Weights of a small GPT-style language model, trained from scratch on English Wikipedia: 9 layers.
Each number is 128 + 32 x the weight over the matrix's rms, rounded and kept within 0 to 255. Layers, rows and columns count from 0. Numbers have three digits each.

# layer 5 MLP down, 96x384, rms 0.14, rows 0-95, columns 0-63
199173197069184097177182157116167043176050206069135146099129091138104169140213112200124129112145138114014178152128120177170096161056164155190104103165227193074131125129111167137159125148141143
112100138094130137163102129121155095090157112147100156132138114157018103130172159124150106077136116099149182121101163141087167083137171107105186134068127060175102103100157117139099069131088136
145116119141171066077133069129125111147231143154127132147126107098131185087187177130094144160172182098111130147155112116112107093076142165142142114074146114114197078185151143132167081128176135
073208121129119047159118148070114167141081146102106157104130141122124081125098160146099143157169147144104125119143089117124115161155149175199080075141063155091065155106109130140150189201138108
130148119047096167104144171148130148098111120114190130140113131121107124134105160192115090133116164133074122151181114090114121122098107146118133113123170146114145086161094091122048096085119142
060115079108175106140152138104159146065097123120119124161129101162114113112171139125116046139103162156087120142192094121127088112082145070155086131132144128087120133076114126165043095123156170
099087146123131134107152069183116132125136121055142145190166182126183132193163094111140126132152129088117146122090185102123103140114193122121125141156195147130111097105119130166153096097098108
162133133173156145113153179122117132055180114155076125190171140122141093169169138114095145141092140117146137166148124142147088078118118109154126162105131036119125104111151073135122185110128145
163167156106132128128155113119128100167119141179143086162082120126124123131098167074151060115105083139172182160139140108141078116117071117197148087124093114198088121119045121085138163176158101
140146137089123162117064098102184113125133149115154104126101166115155156131132059081115191079097132126074156187144109172149162175081101077132082160120109136132156147136122138102119114163114180
108102083137107156154113140108094091194148139128110137090107139174120124078120116144159096097130159173112120165129099094143136155152109122131134162128112131145135185191138117159133156140110159
141123151151109143127181177154098134099089120139145141087089106151036111120085156120099093189127179120159111113157166067185143105185140150057073132079095130092169112140121200074104145170119156
165102133083100156113125103139122113140085130098088164091119156130137160186153120122107102130169102137070187118134112165107137060184149077079125119147121107126116137041128136167186171107134171
139126160125077118133195112144118106101137107082178120085013096072130167117121122050089205108136112086118143175164186160105071077118146122118149117130129119119075179179102116078165086143141163
098115132116079142111125098120106105109164104159109081136099080101140105144079104165142095125125158118166124124119068090113117098065116164102109133159114072111137173143124130163133143124208102
119198127157160105120160169096154080156078094111122171155114144084124149081081164097134131095131155079160210116148124140130076093093077183101165143114110107134157184174087116112093075082110124
115208105126170085110148124143098120129081114098117109128139156120094186119163148107101131091102157128125139079119072139154078119106135117170133105118135152130168129099156108110143100171110166
107172144124122063111076097114176108162146108105090141085163143114099134135131135169132088139088121141152095134140104108097141124127129076120132185145126115093106136090151114144121129141171170
172082150163176151122141174148080162108113141134173056139111085046176125111139078128115126064145092119161149100136109067108172091136112114133148072163149107071140075149125114152126128170122101
151119133122157112131127134123135145096092124146144108196089161077151130175078087147125190117130134223085158155110120108101131098090074162150156104143105166115137124157045118119101137137150148
127104134074117112176112153158129098117096160098154112143134119110130068111124145126129111109155156097065104203093153193154154123066096077094110145150116125148121135088122171141149150171208153
167094090135115174120113097160138106127176149110150108124145139140119128167071132187142093128098100044141152058129154156057144102130077086148100124107156201166103100156110068118121165073078076
093119127078135084151098158111122141137132131165101153125077114152127147114097136197136108121162130120106074095134164163101126084130179116119129119101152125093101140124134116083156142124183099
104126096151148073175147060140117117143144105088135207140132095103092094114133101182176119120143096134112161103084117117099148150115103141081112175091132164134088105180128181122080096171160126
127119141132158117131116108105155169157142128136160184084149112164093118146126148119151164135119202085084086140126143110174143087086177128082126163116109155132143146133060098112113142100146091
188184128068142157121100135145122116126145077122139112142154147183110087180086104136042079158148147116120141153123143099123096150144134066133138171080178103133159121114112144125129119098145132
119185078105128151139093158122087131157100125106128074135143193092108065114120138109123108097122150093137121136131088131132120132095123085122104105089142156113113069132107181118170095055151123
138120034153097102200186145126156068095069156111109132101178140091168101138103116124182134152124140168122103121107134178134102130141046130139077177091133103094085109119124089126149139116190087
099143158119063088102101109068167108186156103124119119132109154105145059159123125177153116144155114146118120152125108176144103159079102141096144144175083184165117076131115159106193113146096060
097085127152122168133152191116124188112170112105103163178178151135111128149128097163076132105147082072127129169133149135130116105110148107137133162125098088122157166142089179153186122209099138
154161118133143151083161087121131142106133115118090125120171104154154099114154186141176141115169088087115087117144139184169145101064126145165151157170145142154126081133100152108111132097125161
169084164145162139170091122166119139164101106155132131140154099103196133131115102130178102082142064132141169122064106129135128170077139100161139097118094183133149068151168162092151091142142144
165172135059144170154064160097106169137163155120157138073156144144088143129118148116124091098060158125150136162120185164120135099079084145133162155115168087093117203156109168132114120194147058
121116128103170134110187096127075120183103141142102143090206085152128078146120122145149173122136137155129137125078097139173108190103119116139106129133122198197157172135168134099157136144119087
099120105149080111152123162129097126136128112147176116137160149137173143174072066065113111161157115073161120110124187120139178182169126147117109102069094180107128112131161141123166123154130137
128133177102132086147078110123155156156165194114128163127108176092108136104155165125157141125154101169143086124172127158119116079160075115152147196158073120109105163100072121135145147112126085
113158181121140113159121103084124132199126134089151116133106107098095086094115179137111133169078135156115137063146102127154169142152118122065097089135186157084154056083148112172138162147142126
110084153060101189120137128143163135134080130164069151165140152059064130096160155143179116096069119143148115093115169117099082136192172105109163128093101162075119151087160136164167138114081126
099160127101134121164086118137170103131125115175135150103176085116114173060125158153169128128152125132130204163116103162164124227078144092147094165136159170161141149090160124093078146179143160
084113142135182112069093129129105089134089112142220128074192171138097178161132133160122120112054145136165122180118128125173108133110133153102110155115123172212115138135126068108090138184126115
128125056135120110127135161100150156130162064111140216121169114148148063156143133133123149109092143130124156167148142134164090127159112121163140161148113177118174122147074140130099139081128146
115109117197064131102137187156154111152162096131145185129212152160166084108082118139196171132176145102090049126133111177148087136102137141141119107152149127099160138138174153137063126186084169
126145146119122115129176147153184139141118080140142112113101055073144111162085084154093086091142130162201156147102107090132188164103060153088121107159106115135190171113107099102100113112136154
119076100134165129111161116164126121164156125135105071142085122087159162134137129130107138177115116135147183089127183136120103104173151117135122140107133103149124142133126100132137135143136138
081154122061132100107119114096136131105128072116126140109153145161106108180164106114126152153165135100123084104127101145063131168148133112218073071148094097128129109118122131137071070119128119
164139102182134149128070209126122191114144167099092127121125168167168151090142109163120106140140141112131099137152117132117130119171109170110154106117161140118150091116169094125151119176186161
157124127090146055122166135141141097125104122142118174083135085134093158181135196098086201185146134125116163151151164174165111103161152182124087160116122127106109146175056138124109132185152158
128124138189112122082112111084132120123128116098155154118089112160120194085116090130107135139144129116154124112130153097145129131122125120110128128147172148097127053124127179087119095086222145
208123156177105138104133108107103159156172131131088164065161107105169094093117113227108166152152054120063122129093117126094114144127069146064094087067164177125124126175104146108119108075116167
137135162127099176134099097072149154082125105154102186093113153133141131145106090172087136113094168051143154113097150180125136099120088118156067148113116094108120148136068095168164082153178120
182129049128143120137081131156060193137202055167140103176118124165145125088148199123134121144188159115183128104065106134040170109118134159142112063141087100098139164147119146119087059191164141
093137081139183173156138131214065126080111151137090100183102102093242132175131134103035148118151157121122125111140122107131123088069135064100109061184189078122138094111095117170147142102139115
072136126063145122106143131095114081128162067075110171149106118128073102110134154103095153174143096090107095130115111087174096117139155164152146107122137165203107146123194122129138186139126096
105153102130110195136154131152078170149142095150108146172166075142168114119131151131169145143156156080138104150126126180113186127123148109089104130183157125124112156148070141097148162129108092
147090122170116143141115111088121138099100115094145118155094150157117194101106075126133181144110157088114184132154113140122125119113098087125113169099117143088086119181142083076190118090084070
087114154162122154166128118168128145127133134134048064131107148085110090052184131127158133084097199218129172113186078164126164134141126184097096089141161123099149118072068154141107117138161128
139155185203126099095156160199133162093171134119110095111102098152177143110104158067118134093149135182127113110144112145076131149153112163113119101105176132161152124117130112165102146156120082
110052094125088119114132090085140116144148128120185169117112046140048130136128127128107120120158099108088112103116113124120108115050128165163042106151134094173042078110124157145145114105136092
116179062117118073109104146108144097171152110201129153115106090166199121175132124068186078110144071134059086168105196139133107132113127122098090136109151092154151154140117105207092118212176110
152121103145129172137138110148152101163112118123066182175115109120025113136170131155119131150087106117129110142171144170131099129156097141171161121148178111103126111121134155150126099099126139
102004115210161165089114103132114141183118067126088169101202084095192131115100173151105163086088139134126101088084123105138172215144165119094087093164137108180135107118184099150067183074177167
117115151098159160103108118128143123176161172120120141119089192149136112167082146074143095079186078118162106146072163143079147166037135111124187134100102193124106166078185067178175131125069143
087163119162112133163148134149161132113091136182174112105056144109103056128085072154140075121170144198113155102112100099128136159160134132143150138133183134108141130096166119067125123125146181
098118119112116116103195068107107122095145201088139117109153184160183082175210143081128169156087140144130122127139138156175133165094121144092116137135184142135106121146124123173048235170150153
147139150149162140140204071124082122100104107201115101184099136083108149163090153088118106172099103154139208158116102111175146203107101098145109123111159141116097212155177124144170131168158100
117199142087096163145114131150060154194116138152158086132124122150066170123116071085129173086137097174135140123121143130151144102101154131136159096118118119118051150136130140158151166090119133
145182195159127175223094090135107167121124134107179153129141156105153173123148156099100114136092130084154140058187151110110103149188101093136116090075078106147105142103136080121113102119110159
138190078140070081161131075128112118154122168136142091165138154157118136142131123102171116116163176151139079127179131144146094153085077156124133109095120192129078068155152105166105059147103126
092156106100184088140160132109139091105113142109082194191128143115129111127155128174142083131133134117152125098139112199143173117110158151155197079152092077090085155084161167133122157157118088
150073134139119109145124100163130131126161095155178105090076160151123084156064097169106188182133147110104118143119220094087186065082153087135130159145086119145124111114088151097129148098086112
122200134098148099094095109143108148126183159105115087122091163127089155119076167093098125122139145105146127130121135150112131149108134120073145128119161156120152134153139143064144042180130139
100138112100106178139119190133073125090112162117125155117071085073094067131142107154161074136079118089167112096133191173132096136111163113156144124183104097142099189136105102159095097132115123
110121177128087189136150166095114135115110143140118074092075127147159136114161113129115176080148097168112190150126098145106110151126141133134086093082065137138027152131182155110132136171096103
153136121058080100068112146160142122148092161117150102131222222143169148192125159139124135131159123126096097108137164118111049116137158110123125134092090128113093138092177118119127170152109157
099121147113088139088163130094157143107121100123146133125184148108097210169119187115096110139148138156087167130128125150136177096087098120130164123097144150178190118119165183157172093090120101
122105116201166186092118111161137135139092152143103101162141161065177166100116110116151125061112180160107138149223158122158152072096128131120101148145118156096092095121088107142158147141180122
100152072164130177133128145135099112116138158104168103081121131133153154140082084082138075161092139186131136147147093076114133114130037119150159181108097148140084150147175084185147097166168157
161135112153127150145090121074129154143135100149133082157146110158145192146155126144121094112130114126110156093107137151107154133149125156144167144139110110118147183128133143123098136178171145
153151024133147192159070111104130158089100107098098168070208147146096097127130096143130205131097113100134143128093146134156140132141155124120202135159092131164129105146152091083098147169130136
106123158191121138094085157090112119141133114128112101086160108175148094095170119147163174114139082101136198130099155089117142149085177124133144084106112111082140174104082151107104121139070089
155070116137122140074194139095075146142156112117117149149147156127179166162117134143110141128099131077145170117151125156067115068141168122123122143124037094149119166158099114159092143097159175
104077096176113252111107089138147155115170107098111147152105112135079112121109115037108174158089129111097083121135138106155104120189129084132109117122095080167099163140161128125129149097164076
122118143081180153119081095039111099137100155141133105139137148157182164212100099115110188125122173133158195096166131080146129160138111127180120174144123166144154168130078148135116085130163133
136139159090192144173166113169175123146141126176133134175123130129077149176206158155120107158194121127110156120145098134181148136114077095074120173139132091126136150078170123128133168110113113
092076101040090210146124159123119058125124085085107129103164103148142055107131154212110157135166136132115088097095143088193116125080154138157140166185129076205072145142108148104083208126141122
124128166174083148094132121121163163144129160122121085081138102160058133148157087126132095146137093176155128158085132095119134142117140103120140091123112145131091132131135102108154141084108064
081114097148166139118095121153117181100165147140136169174101133107148138157115151113178073129117173114095068122122099137131095143093125132071191138115193100095113136106145124128139141108108109
133124091084151146157077196133130112131089117176151068127175104107159100115104126066125127100190159177159054090142116113137109118062096133085137101227151162148140094125117135085125127142153125
089117169233151103078175186135181144077138143085148195127085113157119044089124098119164166161154155101142092160134115126092173158109111142160127154086077146101158159087115139156045062148111086
142083079154123055170131197115137124092136100128147139133097153063135180117101131122100090130106081143107095153122215176116171186114116141167081142114081145207112161142093155168142114124164086
122116138184127124105094163073167178119114151140091132115112126134226118154137175128134086159148060040112077102165151172143110170145187129123171148075130122122124137117148135087151140107137145
093092084196152114106112134191169115127140088112179130128149135148112144105146155087146091119136124058100092112142140177110140095107164121040108141093113139143125121121126145104153145103141168
169115170070190122097113194095141104081109155158167106143137092071095140116152134107100133131106095120134132057126154209126124114117127170131159090080140131153131097110160120141189184145084207
083163091126169144132172105139153156133159141140116168140159087151078131120091159107113081170121141099108166156161159078155061072122129132068091137171100077168126084157072142119132126105167039
149104190133125215162110090138141103156187121122161131110097156194178077109114151120089147182130116104106110108122104140075141138092130143149120132110106137108110118110119122083126146185155105
138094138126129206145107128150104093094169134115103117140131147205094128041145128116139151110130100097116098118095139107176118116135121157139143153150134131135155072170133155159146160179102165